{"n_layer": 13, "d_model": 448, "n_head": 7, "n_kv_head": 1, "head_dim": 64, "d_mlp": 1216, "vocab_size": 2048, "activation": "geglu", "norm": "rmsnorm", "norm_place": "pre", "norm_eps": 1e-05, "positions": "rope", "rope_base": 10000.0, "rope_fraction": 1.0, "qk_norm": false, "attn_scale": 0.175, "bias": "qkv", "tie_embeddings": "early", "parallel_block": false, "extras": ["some layers without attention", "local attention windows", "gated attention", "exclusive self-attention", "value embeddings", "an embedding shortcut", "learned residual scales", "capped logits"], "init": "orth", "init_std_qkv": 0.0315, "init_std_o": 0.0, "init_std_up": 0.0315, "init_std_down": 0.0, "optimizer": "muon_variant", "lr": 0.00464, "weight_decay": 0.019, "lr_head": 0.00661, "grad_clip": 1.0, "warmup_steps": 200, "schedule": "wsd", "decay_fraction": 0.675, "decay_shape": "linear", "final_lr_fraction": 0.0, "batch_tokens": [32768, 65536], "seq_len": 512, "doc_mask": true, "train_tokens": 643800000, "steps": 13626, "dataset": "wikipedia_en"}
Each number is 500 + 40 x the weight over its row's rms, rounded and kept within 0 to 999. Layers, rows and columns count from 0. Numbers have three digits each. The size before them is the row's rms in percent of the matrix's.

# layer 2 MLP up, 1216x448, rms 0.076, rows 947-1028, columns 336-391
097:495485470555490462494543532510432498464471492601506489483470467427497464375524483479511486463544531509519515527363421497476505504516541503482568442496380432491508530478
105:543611463510518512486505523495480506457535505523483551440442468565483530490491464510394494515571456448481518534503552491487482459473502492491560447507591474480534465508
099:507573457492513563497441530543495497539455455523494526513486488458558491461460503535482486477568545519551524566548441525486548522500476464584475439553506483478566468496
101:522508470501501408455551480484564563430565535500589483553530536546424479491457585480470468512502434499528501495509512460564530534518476509470480418549568480457479510378
096:488509495422494532508512450381546492492485501476556463502411551524458475589541561473561482589512474498462489529522526439526535487536508470535463511523556544509544533512
101:521497497457499437462452529457541531472553503492545516556641514545532550515445513530496469467521537508511448540505555466501500606476534490496451513538461536448586497484
099:504463521551601453484525406499465506481600474419492527476478492511376531561505532503470501503404497512544474450565519484507504554456467460500486504548453476518404451487
102:523485476475470514479539499540497430465501509562501547509496503489502554495501486507406498408458449506519449527572426554478611481480568473404483485525506460473528480534
105:464454546491479517592428478462529475499538531500521491497593472495526481481524513463478499510462575464546464537494541526517467510543467468398559427471496515515507505511
102:504569429469516440504483513586487545476480523517538530525474494542536537514499532488480501526491527467454485493512562531560474442508446480515545446474461557533465454434
096:493437470416504433440552438478487525431482456500445492512535545515500541532546477508482476518472469497505477490549496525550461423452487576482489515485517471504453434503
097:454459521457469519459445448466447519542500446484503506509461435542531468517532486564521475478583504486519567461492484409550544496459481437463488549456503499550503565576
098:518482484477526486467542544495526429509492535546503437591527504455542531544475551443470480497455505522469454566466452519582445426492495495557459493514436513563540459515
101:480462487437457492522495522468526486539639500509445490526484554434513540433474480524488490443400507537492479514454502552510538501473479417479528442559529447479488502492
096:492495500543495495502483498456531446453427480474517427492454581496545516494516473471504437499510543475504500486559520410463562541449482512500460464531529451568508492508
100:582486494490528463443543448521454555475455514526454504516496450456534539569523516497576542464493427577527466545508495446495529448501472440440559503491452492462396513514
099:507497537510572537521534512470447508467482480470494552496497567462473533449536431504563518566481529520495550514469571514501523491484467542525530486557462492466504515461
104:509551513478528527499479488478536423483556468466505470584541476496442481568463462456538518460493482461466428592529449462505470481596503487507497482446501463554457577491
102:559515492496508479521541509516521477488560456516544501530479534413590480578489528450550466499520549473511537491450535505496509490483542494583515535528476486485566521459
096:452526485584489486453488510513561531418449555491578503464568558500505501564521417495590459492432502546516460461502555481544507498523551545479515528505425500598577534485
097:527500549475555582426572468512504463524540535425458475543502536515464412492418478503474454572587485489516535449506481502486502527439494456539536566451550439482502458454
098:458553586477450504571497500546547515456524566529480558497434522497510436485478564433496493545486558522484554463519462572471506519515613516487491483506505537534495526544
095:475473461551512481528452489475490491539481491479514505491565503458454548437516451474510594538472471531504565438465517436460549554494616442536517492498467481502451485510
104:517563572528490432486484509469585473529511493482526463439524483459464496503541441486521445502536454520496456428471504564441464482509566552444463477469551494462503503464
100:514450502488481554485484445464467567458484535580551538466453472481474488535529495510517444487408484576436469429509533542558543509558457522469504516540560497593505496490
101:480548572524483534518519584512560476460542497474480483498464518553508503529485479447440489415524471478490498522556503488531510569524485533488450522515443554483500444486
098:495479519487472523533470522498431414450513528476511508493393554604511552449436529496539541509542523453458436447473500486535438534456438517532418526538463492504422408440
106:454482574425513553578518544524438420529499516517495434486528473485480538426522469476465501494584500422455502481493443467545543543555568488447450485506476462460522529506
096:525535609526540503518525448455492560488531466490537489490493501516554522545531441473477526586467471490587552534493483524518466429520500545508521509526594417584599474526
104:581541476523496552506516426565428527464469480490461486532479556510567511419531493533510574511429492476537532504521498451483466506488511574449450463565464540497440517503
102:498448567512492557520501503517547484495541512525522497545440558495486510455522509555516547462469544439496499494499467456533467544535497563562498488460453550463513468508
097:536581492505477492508516552446540537481505505458452502465485470459513523571503538512524556466457494499582511471496517588474542532521476500453504571450473497546474512470
095:525478516483558477416525495426519526435490564524487479519448519487485546511507481516430557517594565486532527519493440495504476537562451410527502490492519511484469522569
101:615440508506449549514526511498459490458524508470524530520486494525464477451504593567502491541524532532530508449443540562491521456507509490528551543605530524487531535535
100:454481471466526573509469510515486431505518516553465507486431565521562510413608581538509495462519447491550486477454479452499493451462571488530496496486444536526497492556
097:462478492467466489510437552548536478494485535503477516491488505555537518403542476460539530422478542471486520475476490532519524457554432494534518512498527487458458536512
096:490542551467578570498500532515487554504528486533527537466469466519475533496533547504461492480484440529467494543489516491433521486488439450535548501462564514466430526521
100:513483429548481545421447561432486483512496527549527481542471602476440498466511465487568535438445514571524456489498488511523488474458533505509469517505538481557566447568
100:482544474547532449489568496491487460571538518551526452492593460490533542527525507485569517523524482486487484501522547512511463600519506405503447563522458502521549464499
094:495543511502459510433519557521421484507533501564485544443442478543520537515404548475475492574476512494534497542498509555532498462549488497563461476473506498401493453469
104:496499463483553517532491509569504525477463447533487499486534528461488511486491410423441507507432464535439528545548431557496555478520520512508446477535508526492526556481
098:547507469533539468467467474515491507509520596544489462535431510455477474579522517510517548454450532462554546489506482520396450490519503497509489533481448530505468490434
093:536469490485455508513464531534521521445566476555538503492484557492482521486469504543496469483529480515513464467547582483510457486567521483472442518461519448519466511551
096:436507495558451484455494481537544527513488446443539508465463470502481505487507497551497467531479407534429439511518524523545503492443540480518470526544473546452586463415
106:517524451545524501552460492548482485498472499415510467463451618512516517478480524480438555544483479529473511557522508520393483452502471456500470541517440466510465564503
097:497479487498515417539535454490520489534525526562509526499544580511500558468462563434539447584409505538564499496535436533514489489497487508529506493447521511506500401558
100:542511482489493427478492424535494472469482527516637511413465500546487547522539528490466460530550501492460526505444499517436513522497448519478597508472496463475528446509
100:529486504496548498507499470468475508507515537508511413444522499514466521527533461458511555488439514466501474567535514491568543479441524500513465533510576539566480498456
098:481516463501488452537433475424458486464481481528515568480526503491487488549495422459477506495523498475495443476485531539577510480537463445563487475408529539520453528507
107:446501458530536480529533467491437526529514565485488549489459469541441524474476517468494413481572576498569458452480529514458470538462550535464522490531503553555454509508
101:536503542465536436572548495529498428562460541539440476536487471526505564538456442496472513566499497536507522541489542580469508537532447508527560483521480417487552466475
103:508538512561481441490481491512511482526530551513512545515530396501505475576530487497522556464510535563574487509488552491526519494502519488482406495561428495468587490465
102:535523479547471513455462453459471540427479486462496491551514495461584522486452438499549548528503549530487475517517518548525486526481498448476546475541544493408396481536
099:549598503481527547458588504445492413517449572508451518498474581564535582486537479429450514538479487516462522528485527451449477457503499485555519514496508473591531471533
104:521508419452506471514595478545492472465495440524482474507499471497480520504502527514495443460484476509477515486464499462517506477495588494467534487467500566476457486500
097:477466503510534533447545529537477497482490542454504352477538460440449488523557538459478503460470554411444507573493442516519604532562452515548501516495447548457507485513
106:548570495543445442482501474528486477482523480473485533516494495557587473502526501553586423513553464460515542537511488376505480487498539499533508524457543501472507551493
100:519436458481537507487447558598503481494531445468447567524514534482486483489522512489491489477483539499513575473498508444449489547463548491585467544501517513473532562511
100:537468489493477501448518513553456493489480505407465468506508522552537442490516552436419508533464451488450539461526557487440516483493535472412549525448499504521538506509
103:510458512524530552512450511464448559521585507553557493537427403522494509582501533479495466529542521477473494516496513531510494500512540484480559502529513502509527523479
098:465394481526541557508439503486444554533492456423517576475569542426503490463576475484516505505463472441442516489457417521508581435445482455526505537542581513555526466472
095:508490478550528447502488487515539464518491446442500515504482514429515524543559486451464480498525466479535577497452478542505530456562485495434584424545563538538509486516
099:504577531486572467486491539571491536519488510532501524552508494496604522545521432540534514494542560427462500459541449499493529575447426434423442535513507551576402578512
101:548464465539525523467434463539539483582502532441550505524498505473472499482475478485517528457503464510490510462567470419515527524460564458492517471456532548560539547505
096:501479535487484500462523436557470472420479551539463531464498536507483454519439398491506469430445493491529540497435473536567489501504493509463511488467505571464521527462
101:470507488481505473526478503539520477474505488565498415492501452514511473463480499474493469530521462527508495491536508493535466516562436468521483510523451534502474498508
102:467469587500448490527474444432498488475501489433545482457505494433473481495444508440535504460468492515458554509519491478423567433490507504501512525417551486522443517482
102:591493439535469452432512532569503510508453494567432575475482465375503510533503493457438479446542514498518473459565501469503534467489516544526497472480449530482501530501
100:452447549445499508483536503508469429463531503532496518490460503506491504499549535538455485496447493513540465488430506472394570443525462455445502446504462476587571567637
099:427523389455481459526496514511503493502462421480560477522510513462506487521455525478483519535450507513569520464496541438477506450534468460561525422490446522502445466467
100:440527499542495437507507544509487470482486582500545509468557498516611520593501468544530542557529461435447522513492524536557523498473515540505559444395526489494479522531
104:406527528542501490484386433449434590504481471546473540417497526509486503494590482598460542513545577449527494506549406420536472439520470423511447548549479541496513512534
099:500454465491482550445462467461478445480540544462465493472479474476505480494557472543532542493495489501482503513565559455457504475489511435432506484479424534490472523458
103:594488558467573526497449451494471495481504490499521467531552465514470481473442486551535477384491479503536492457505472348566521520544529546530443525500486485394519528442
102:503450573529603512567528451540493450449487483476465441525460541446525567503578486452531533506594533491555514476520523519460502484402440481458510490480460511493536546479
101:479539550526475487518513440490479518517436502549496538524520487514568506549470499530403453505492535546548466548523542523526494557531499502549451526497463542536487461473
099:476454468512507509503461496532505450446443485484528452520449477482460520535560473451408526491548491522477568446454534474561511506583530504485440482455578448536523517522
097:474472524471477492505513485483477581538466533551458481584506471510508526498476503502540530424455484516385503466454502576465469482466561547541543468494463468460494520538
101:512500444449522507546459512481471495474513486492519436474521469507514560498454517437517613485421491565536540554403503559497498535536554567463493519556543495514477554428
102:501483525526498529510540566519506444526411570554507571483512504487448547448474523480559422489593546514484509515512505404481537505484490572502492562447517473434476493473
099:504460459540502464584515546469493487521559487461470484525548488481539505478513516466522516521592480516490527496537539475431534532523570522521527457488516435553510458540
102:467449523525500471520534460520434534473493522494499371525469510497534539546470552476525486509517534527479441469474510486483453498512460555500502463456485559419530561488
# layer 2 MLP down (transposed), 1216x448, rms 0.0403, rows 947-1027, columns 336-391
098:504483579496520427518537457455506477514484476549479549489518591450490486415470487544498490484459447494511511520506526546493502489531484564448513480455464446475457515500
103:558463535544519459499551476464513462460547538559477487547588513519499464502492489500469510517484510480513465394443508474497538500547490541586517582542470531464511525512
100:520588475470478449477514527544522505553461519450579465572533436503514441481519619468608482533548516506548497388546468471539444496485502424518441497488527535507510478506
102:479482528505489525475507489526547501504522488521502429509512530425429419446437431521477457544530524479456381513409473578475522549532543487466471506533472554518477554580
097:527500480557456512490506571520471511474495472561469533532468475403514511456513479437492530518433522541483457519500476529453499491544503549518535429544449551438475435531
103:480498477508511552540499457518459537591522557522441507529513589438624440539475496471514507543527555573480482498514480474552487559487432562466507503498546585479469476557
099:441500469512440488467533417477535591409435596485526528466489446510466457559503586494463514530500427471486578482473505536571509574543539418518451512443421472552460541466
104:497509475563534558511514534518545515518515459491571503434567529525562518457474533421560535491433517517486548457516525475553435493551506476496479476452488520449425460548
105:482572455461409520519541528549522493469472540521584430533513437517527440534512475530560513454503497556509422518592479533463462460520482537559434565542492553555545435415
105:549557448448459563484497501483416521431519434446464549444553474566497489542465535484512487440516466473529428543523503502480486486517547493503425579507488516496514534506
097:534586468616536564470528492547521434499497468538495455540551471507506468538475522473499473461501483501515492507520523585508538455444587510557533435508486479427483482553
101:530487501492533489554512527497532562516569553531422562442445532478477460461468498488531544481458529438426431490487433436500559504475491527497476494438498503442524552476
098:545483502524498557453519559526433511523482521454561568500514397603435447484510562492517515594432568540476573520531506569495602511526455502560538457479524504536496468512
102:505537470449504433404436551559504461530476473419544529449480483452562484502502426559475491465526564496540566496469540488543512542545486494563505527491492492508513479446
101:463514441478510567488573516504498494513509484530494542464575486416545528544455482444543433498535525490497537510483529513500519481555602549521524547464463429458498440463
103:551503423530468519473526562521451439537472483516568504519500473524521543481496445591504481634463430544545457458523422495516528468447513503546511525497483504544551480515
096:524492581532496510477533492517542542516485485549434440487548501467488466469498491534530466533551535575507507487471556526473480480518515495487473436459505568514479512482
099:489484492505573511467516545468524544503558497573511518451546492458490532500484496513530513408478502489550539507535525530570441487470504550489418479463496511537555562497
100:519616552543424533473524567477456480545545431518498519552479476442463486485536558511491510458483497522471487476507450454502424485531474450505426527516540526522472526547
097:473450465508480478572558498554461539480430472514490491498515476523506496490468520439423467488506512573555523517529420521527489461436507504474498505481475525544468501542
101:538509537428500510444525533552414488517498463537533471435470550522444503522483497470511459478543460486549470526523549498488493462519469535475509528484503509503492512583
098:459528460485546487511527413448571558527540499540554527436527521474489522525483454518496568465458524568485461521455564534535497470474494499443536569587466425539525485487
098:508482501537485536544470451450474537493572459523494501493458566494515447529529563562492580544558500499564584465519507486499578493520589471573495528525550481522560478481
103:525546460485512481570574483471518505514486524567522504518510500552547442607511533477508466552511433448542524521513427526478515426499532505518491515567424436517516536547
096:487427481528494499536512502534515513503509466487491447539460439453588480523465509495493502520496572612476486450512473486528453508510496545555535546515553524491543496570
098:592534536492510487487469588506595476467528494438507516525528511578520500470477530496467476489503475521425579578455487543524549514562519473477506567452485457442639490515
100:472462513554452489522442535501585468534502527484479503453472527478517379506535459562456472485539454387481550538526459522478528480392478514494482483504430467450434566497
098:562509436519538463516490445491476484560516461461494446585496477485512534437574556523534496519549549482504530532481473514473544474507522538430494466450460483498450514507
098:428511459444537493501584483524509502500563548532472510522451547519470394529524471506466481552580547447450515474496562469544561460493517486538545475535458610478567460554
102:445508516495437498547439501539493523557505518485475458506446431553493481482486444508533557526447490473510482510478486504474489519452518466500501443504499553533471527522
102:496425550512461480397570490489527464523521554467526532471517404509511500469503531422512497552432562402566541555533580501532532539549467488570480491383552483396576471471
099:525556405516391588545494518499542497561468463506497558474537527531450492475592487425475525461482512439508497508513557457529494522493451453450497592441512496479468603495
096:479498531510476480530515525424431470520519548499451574474475467518510534472499425442453453468490561442546585502454482515515534514551558487552479442496463480454555419478
096:404474537551451477433499463537511509524514526497490469542473483517530551429479489538517537491547548492513482489442512490457577456492490562510523466566550508556574481487
098:481439515477481517487516511528366536509503462471480566413437454509503510462528499458513514398406529478489520514487583493583547544562482455555501511508413503566552486474
097:552467538425509458508514564542549459497521511402593507434558533544480559489447541467464470488539446521529519582492532530513488463435512493524463460464542461477476515490
094:535487537526492478519430470532468456550459456524465501449555498521460419506506473508519476560536497467505446549449468476455434553487474508462493490429414587539540539520
100:447474515581546476512518520496530562487439459465488582563481547560499557491495455473505505503466478519542441504500496530525489533514473445507488460517538552504471459519
101:540423556447550545472558504523534498491534451507531552543457604412435508455458496498473583456451536464556491446461508424444473511498519517479498501543553549498531480598
094:543549475482543493450496474501439496532465473471518473512504556508452531517461447489489522532467517533452492491494476526615497504394523570499505443548460497502493518471
102:484587554502453478443532502503534583531517441466503485515548452496437446569442491470528515568520521542446474513492464564461577556427427517516541455511421515535428510457
099:475464486483484546495463497500494491549562530481475431490494547527555540415432477492481438488463442533505604437620589493490463514554521496472490483465483548463450514477
096:517571525518507502466503504478573504543444484607533474481481501525570480479515489581493468519464477541512520483507525521538491433481475520532566487510448462537510457514
101:517468514536481499519505467529530421512495495469503497544489522502481522507503497472417487481476522445519490478510459551397523435546515536512484481385505487614425572442
103:463475434570505452537411473490472580573552464525433484494472461538447455481436525484509481468443448475495482525455528519473397503543578562506539569513500532464456479545
099:501481525481534482510468536527531470472470420484526532493543448524507525528508528496498504551492492516468506467593562557453473561430495503505500429530549498469530545525
104:505498544460594455501377491485505505531455439578473473567481526508576518492500519468461464488534529538574522427557531435484516522539478547529461514457447524525462478565
103:497497486506491547569448542511544544514417562512487476537470478596521449442458457527525503473548552566497478482453481455432466467460544522438524517516491489489507412430
098:554452506437517573481484457522467484541491434458541552512460492467521484566566482489536485486510467444560506522469441487488602525477540500508522562515517472561499475427
101:541559487447476467515487458508485476534504447540508506528486496492479515482504472555464481543513604532507415493502570504500431562553560529558420468449480466467540475496
098:511474457507526520491578503468507495536485489391484519566503540559538537553486493459490491499501520476494534413495501493447548487506489492500495516536493502472517531523
101:388571500425461504576449484399519507402487488439488471448581536550596475472508518493487546517521601482579511515434536475517435513587486530538489541478549550454474560530
104:480506487505423523501457546516444513540509433544506470568479502533492449477555509494474525494509602505509465469470550524506488426492483416531472478533487485515567440487
099:437495498470497398508492494480489502522537581484538515518516510458513544496492558511502499474566507542461489567563446525583535473517512455536538533499454553521524545428
101:451491543461477513493503471548478479519473606556498505450477463492526524486564507493524548592488481510468532471471481496509425451484552443462506610429536462421526435539
099:594494519494522475482461468496562450487524498509465498445474511526522418449516561473471508486515527447520550522524457533528491482434466440493513566462539530603415442427
100:541557526520511459468459505559514569443526502515504445511537545507495529506507490545529497530492548495474542478500448400513551517496520577531435608491518548462526544569
105:557463479499533539459510515529494492454502550563549522451484542554439512524509551528494558477540524549495560564557477517549486407515497495489502496431530500495529533516
100:504438512479510507452497508482542487455528468416476460438490572560484487468517466484441466496547539546509445499523544521583445516435476546535534564548487484537481489459
104:510463509503462425495453570492538441515470512528558540474438460518502515519449568506499606439496516561473533506516478520526420498525521550542523488533473499452518523460
098:470489561506520478564539510542435520504495434545563501477527470572534576502475489482424474509529505511525483530538563517555530576547476494506501428523472583546584444531
095:546478458521504526535574503599473524486450514496509466418541473477530387496537568506457429617470437477479485548473513445570491456501529523508496463475458578496481535484
097:472452520508511544487511508502548536468506533485453476481585457489484504484502495539512559515553536533567552526476519465468405527528527528448417524476482498493501482504
096:570447537442476518562483537571489513517422528554500458421546594546469402512554483464498501502522432448497509491485502473401477480492498491534564489458512536536488507531
099:492420611450509452376554524554483540491484528581499485487520481438456487552549461521533527524489434499480412492502532572474479465512515574520574512584517549467531526521
100:468536442528565475512456455518523447476532536499461522472449475517527543491531541592434567500455544465532479471486489507505479556490575530575464553505431504523449503503
102:509511423577592516480471535465495467427471463514442450517514519485436458429526580519506534555472463448484572469566561510428560489566465417568507497504464473548478543471
102:496499454551524413522573473546560501543475423467409489540484501551481542486522543490522555465540544462487532463441527496404461487461534545548501455496533418535453481470
098:441454518465532518506535434549502442454502440499501464501606511505516483555626466503483504526506469500500489489524508529441409502449475571528486457496476481551532505418
099:444521502482498567493525554499405489480476463495501476477463510557546448549552533481521518551459517529517534448485541539545493470469552512496499511508496467505456453463
100:479454553566525453551521493444464528532497531543465516500519454459440469485502520460503484495503491545436498505541449503459549500476435558460512530454501566516515507478
103:489471458482544517539499471493508479464503520501539507475393557514497492539517596536575508445501478506517528519538510451515485454491500524576520475457438453462550491501
099:464475515524550433535509498465479491430512489522504484479534588525493469461495501514487476525551514526495562507476503416536511558528560450479508477564529482471499525488
107:480497529497532420521529484450536564495460462371485514505515503468460490437481439496483471462486490427516568481517447459494487506433485577526484505501511459476451502475
098:507505571524511392541508471536532536450593478480523477476468515537493404484452465500445478411495509513514547479506546516531502462485486482481538525542473479521444447479
103:478548446467564476571447508460438537521422455492551499517497518463511472462446539479520420542504585498534614555473503472470472509443490438515435491605473453474504571443
098:476525431483457554477430488454461463513451488493512490493530522506508537483461468502504540521554520519506536515534511552548491483543498498525482503540331498511538470506
098:563496472530447540530527483547504532530412525478505504461490477458503484402532497482511463557471488538534508481533506481498510477553525538474455563504487495512558530473
097:492482506495525518443564497446488492494457484472438539554474557466453479535513475453534516481514526522434532490448517552500522500517488453493480550546500437552459509567
101:545496459488475564545516480527483487532477469505560503534575536501502559540476529551468491577554475455529488468447490565526519510500586587439575517453500482469435517500
100:491461451527504520535515463486498492457464529503457473589525495558575457443478443514484430520485474507498507553557462517482436521505492488514505473550459515563498558482
# layer 2 MLP gate, 1216x448, rms 0.0707, rows 948-1028, columns 336-391
103:586591491492493489484528512496552411540465440556509582470487584532474542519492556440482586542509585472438554498546495522466482484512526500561542520489453470507485526497
101:456539535518521572552511532498517551494481500505429525528475479400482530476500423513461509442561480506510487497518501499444557556502508577500543516538482465531495525568
101:471517587519546490485574453490497521506468511559456558485527562506515574519517516538457511581515537553550525451569470565527462465603505462511475485460467566498501528492
101:517469482469529486587450426448495468530477480502461540577519420494458481485479485452493517438493492477429569510491457494500483549485473508515528486486472497520548478505
103:549551458517497475472496571511500563531545500514507452546456468453503545565459525503488499477528519443442512538464464491474510495446511485504577452520463468541516469475
100:497454500418447575472489508508531529471492471536462507548516501463451480436510384486501496504533456439480511477504558478493469505548477551536548591453456466469518504547
098:436445503509463548546478560464527504523514479527539476480504502470559515502511505560523538504498529386533480537535525548498479432491531465596529444513413480489505502570
107:483550538469437481512413518528420393447436455467472547507482450430486604459548526588496472505496538459533535480425471472447474456443523424433552464547465518477569510449
102:483561541489509438470453507467495498569497521498531570482462550496505490509461548539523469543487503472456465415479501513462505477497507518491496417448506495471489439523
096:464518509542460523438494445490478576553493501527524556499531505523521507520500506508530488512482553519485513460469502469506477478495531511532484481512473491416509508476
099:477511526495479546453465433511458507568511435562494484452518523517470519523479537456479534589454478487554544485512488494428429409466526478519478454524460469567526521482
099:548466484488568500530551510514494482564507508511480498526487506540465519459515426524455471535529485397552540513437481589438511560444590544517489488425495481453495507500
100:544467556475440571482559443424553468483478506492472538420499498515473490517414461444479579536492515469479500497420470512543545494539464501563558487522459529499535604503
095:528483564416543465500454549499512461521494467463505496559471436520572464478506486504513500488489488521508438522449507476484490433503563526520516511505530539486517483515
101:534474545541577458470456499458412525477497417592554490430568498621579499488480478508417480514498472542484478533558540471482538411521497485482475509629458411505489539512
098:476456476538583536513465457470565484492506546529543523519509475503462500434483483597467487544587544489475496474560425500516447490518530520533469561477481485501503577496
105:498550526534485513481457469505529534501566498480453544441508552463540493537527488498495550535487507536474478519565556532489554484441474481485495455519521496458506413515
107:430509532515465469473461471538461517504444537489493504493460532463514489469523507536444591462498543532503534529468492510470480459460453447446598470496521363509468441487
100:543538550501540485480460536588476532517402450482484470483566496500501473481512521494497499541439477551494541497473478585464512477469513492487505475461535515525435501546
100:516509549575518520510531548486454531533476521522596528484512483475469503519474426518519516562491505459571537473569464488456515560432436449484517567587505519507580546510
096:382504475500567458525477503508529513524493430558541521461485525497530481450486466502476526504452551464521523505459489504535486505470535420506432475537502485531461514506
100:485544577436519454508551536484467472429511480463518468481500535502541526501477552522551510455492500500454444547476522504541499495475453520451476465530489513457511504515
096:493446416447490463519524461508585420548462529497568507517497525518542491456496458481504541467511530469495479525611539573532457473480495477567489530472564482589544503484
100:538525580490502543497502443469496542488493449597467511476487515479529436501498495510502468495452476516560470565475610469454476516449501520537477510552435449576570423482
102:481568523465452535530557431541530461454512558472517478416520451470465453481492531463473553484542573511490479521520546542538519468448425456488439514497423509484444500482
098:532596527469541562573450490533473531518431499512521470465512468478441512435449410476499445500446527409428526488438478519475543582604516551513539512486514462554488498519
103:476489457556520495537490523525513537415504474503568517552506492491501517494539489540477566457539449561486551543491527496461458483558512431577493515505472493541488537408
097:586509514519433489514458501412506542455505474411473557438520457496478465503500511516541552470547525582430540484505478431501481561578547525486491519510450544461598469573
102:498513523497570484510507440548472534588537481499565517477559455478466445438547514568514443412497514582477555530426494495463496448480517525524508480511459502439530435494
102:548583508485485478505534494442532479470534479553591480411425528550495527482517489491520461567554579433433466505447422464444521471475524541476461381509518513471499514493
099:483465544433498507477492452533479527504506554506521545599514435484510601492466519578523459467485451496474487589499524513510491485566543450517430511534482460475494478523
095:498554532499470541443410579519469492518488450473540470449562525561453419428519553449517489415507484547463545457550542469441574574497512598509528455498540491495553444508
104:469539563504528487501489541431529529534482446544547501548477506457493514552512466505486454477441519553455468569442562502541532535524498482459539441476464523527548455570
097:528490558536500547507436490488499510529519516544480474437472441530490448551481533462438506501537479546523453488485486492508468511478485510467556505540569509493510569464
099:463500474487564481498519493537524508513450425485535441555448439468532485421514438476472549518528482520434465530459520506540493528486476562489478487420452505480555502565
099:502506515484550470529464469550532423467477485481540580457532496449518468497498466496514537525541497427501539463453478485418514480476527501502510478376478486503496519491
102:497531443476493489549518477544510608473564507468482445434450560496518605496441463529459514514516497492487563544467527445448527491546466477450529449570558508502510462489
101:498531502482526457587515568411535422538476528481512475508476393493545406485497486525466542515485538535528539525578548508524494469506497505426481539479556539432526457485
091:453473547517488463455456502482466539474474478514506543489570513505521524466510453548503455417557490535458514532458539567516506497529577520539531567512565491410514489469
101:564483523520481556522462509404540514486490510432528519430506502458534532483563482439513498615520449484532480503483480438505500477541476513536503484421462484483476497492
101:484464464517502460506402430519494472524515507478499511478443464479453485455502452517493464493458476489514493474541490403464453434487519454557549510528481528487509463422
096:516466544506475483540450528509464561511513464534504554506567520462481469494469431426502538543557542416493537493445456457533472526531534500565532540519543516494472506468
099:514558451508514490545582493501482492535512590507506530583484527564522466398507489485567486472529491460460505560571450505528570469505495448489505559488475484531474524520
102:545488504432518466471507502498475539450493513565525501548495560493460535494554462505521488498490485538442500488497536468449525450503541470498516478491507416469537484514
099:499589559475529503529429483545560506462473486512592447531499511492440543507546532557511475500533481444533552535512449536504533541477483443563495537490473438488447514521
096:568449491528447527485425518542522503451430491453496536454483546529500504519492477544471502550500490503567459522479521442507491501494534463478491533494499491411456524495
100:479521449574559514434489457524529482565545429502534531464504557411503549487527451493536516502440456520538507547448487470484491588479455511527465492426384432473498460524
100:505526486525468465486432449537557492488520456447470485546472519436455452497491468548442476510459501496560526516553562474503489523528465514506481498405521465462468560511
104:497469504438528491582499546486582478542456456448449478450525552447490485505509398557547440461482547544481502558473533498481512499557483476535492500492546465487471419511
098:457534516522486561547554550523503484440459523453510516552499525532488487463412635456511512480464487481530508484503455448503477490537517387484429449503534456423540493401
100:492512525426553545538500495439513518498532485500512497484531493472462455490518399562485517504540515497511437437512487486487468475466453494552573514541488497488461472522
101:528534474489474521529526476465472492556505509509497543480482497521448516499490520468483518495527431490534481489475507481432515518505464518470581544478503484519588472444
097:506549532541499475531526557464552525491468528491463595525527477523533564493465443466531484536438538448588585480434523490489486504510510534500509482418558525442518498450
103:464434522438504500533531485485432446430541482546433538481454532424489472445464515544472514518461540574531474558496485470476472432468414462529512502550567453562489495494
098:495447519488510424421494508524494473400441511479559522587510485477478533478536535528502537535422442503474555522561527494517495429479528404527522483500471489428546511521
103:513559498483518483441463554535486403524505529485455601444472546455549511494509511483508548571415507437424475462544504437486515500519499526545585521397530586540445523494
105:477469510450446451487529503450526467559526446506547495468493438503538512527474478532486503479562452477461554568494479547493420512497499456583459448492571479496463575473
102:476467498513526510465595438463484409472521494545531535536474444524515510543509492462569496495444490589424556467515551570487509434594555518448475452511482402466451434440
100:525521544483531588475544547456496474413416496462520508437545497514533542531476478520507476459531476455503463547507400475527411496426510469526504452545476560524441450498
097:517529494581531615479536378498436447381428493526530497550551528551498509442507495493581444454488429529440476563478516426534472513483514514488554502477483545578509513559
095:473407493578429471477511526535452489462400529524516476484493464453513557552539525469493525459518441557508524469452600441515497512529491485464492566460524518505437532526
101:429486581461536486536514552504493541464460534525475503548507520474489505465499528489530535517534505438513534488579477529549441563461493445560526513558516555495483481502
099:510430440488529450515565496459542567471431519525529422612544442485501494471501453496492485505470539494565434507562562511583453550463530438525512565509484545539452515491
099:475483470533518522469486472550496518482465481501449528514547533470518484458484451507459572450497591497507412536474557545466601495539544495532493441468530456491596474547
105:592517492511504538483528497473500463502553457520433526488576496451530515511511528472557529444431513450493531497510558516524537505494427539546467477452484498436517556537
101:557574534511543475507531541497561500523516541493502530566451447506587522522487577442521456575521562527471565527481500483520509434443494509579467499477481545479478577467
102:504467509461582517465549449515517533531525495481505532484493528496572596559473484518507509532538556550495581491476498497504551576545491500551476568478503483564540500453
099:491498482538518501435436538477462503434455460507544566469492487439540520544499493509533507550493541509470437544450479458436545558422454419429490440533534494410511521460
098:494464537512513476559565520506502456421483409511515475451466505436459465519495474573458519502454498494553466508489532547475467547478518520518484442525475540516535489499
101:538523450500518538546560450500488460489423503541595489507508482498534549484510441484465510545440482528434464476485509526468485522442552503469508533470551516474454514501
103:406427541506520534515526534442482495519479504555535450478546512512475507531513521495489527465477475473459515452432517454478430457466517545452430481514460525440534548475
093:464503492510555561500477499491361467435371430531548473588514456504522505466444482496440481453474482503512488504481557452473545592493486419428445590450561458475537496503
105:467573486528577466427494477564502518440475502475538468420493591539554516522517488512497542562479508450440494458466471516489504496547467539454614506504439521549530471488
100:480520487527495453479536532498513484562488526530524522498512511446462573480520557454468486594557493498585529515503499505479568543483473491496509493473562530622572545500
099:463485545567539445573482520480568505533495477439460505518511550517481538477498553468533502536492541447509496434524564549430424477612475554464519448498514462424414599530
100:519499510539447485528439499540533450495461551512516435503576503449510541526497491521520417578522553487528518462601586501471505531533471479548479561500505497475452532523
095:530557542510519532482535543558532525478484502477501457470485536519550520447519527470550480483563493489432516432545489518435428510430511507423532549503531534569546456555
104:482402424497428541472552472527546485551465507480484476545489466520479521480513521527433424489597591467457541538534502513549507535476503504436457505513455503501460463529
102:570478463529503547545486488570512516461454482411490558479476490411505479495481487535477525532499532528608524548462523596486494513553555462554506518440497482481566540543
100:462491482471495550510379528520537505433428512503491527537459480418513486535482535532482494521505468460527571423540558511604471529428496533511559511540488469463467541468
100:428537490575531464496499484521456480523484552448542490452525502541491504483540428531463491521455518518621457459511513571549504454522434565490476466491574503429481449488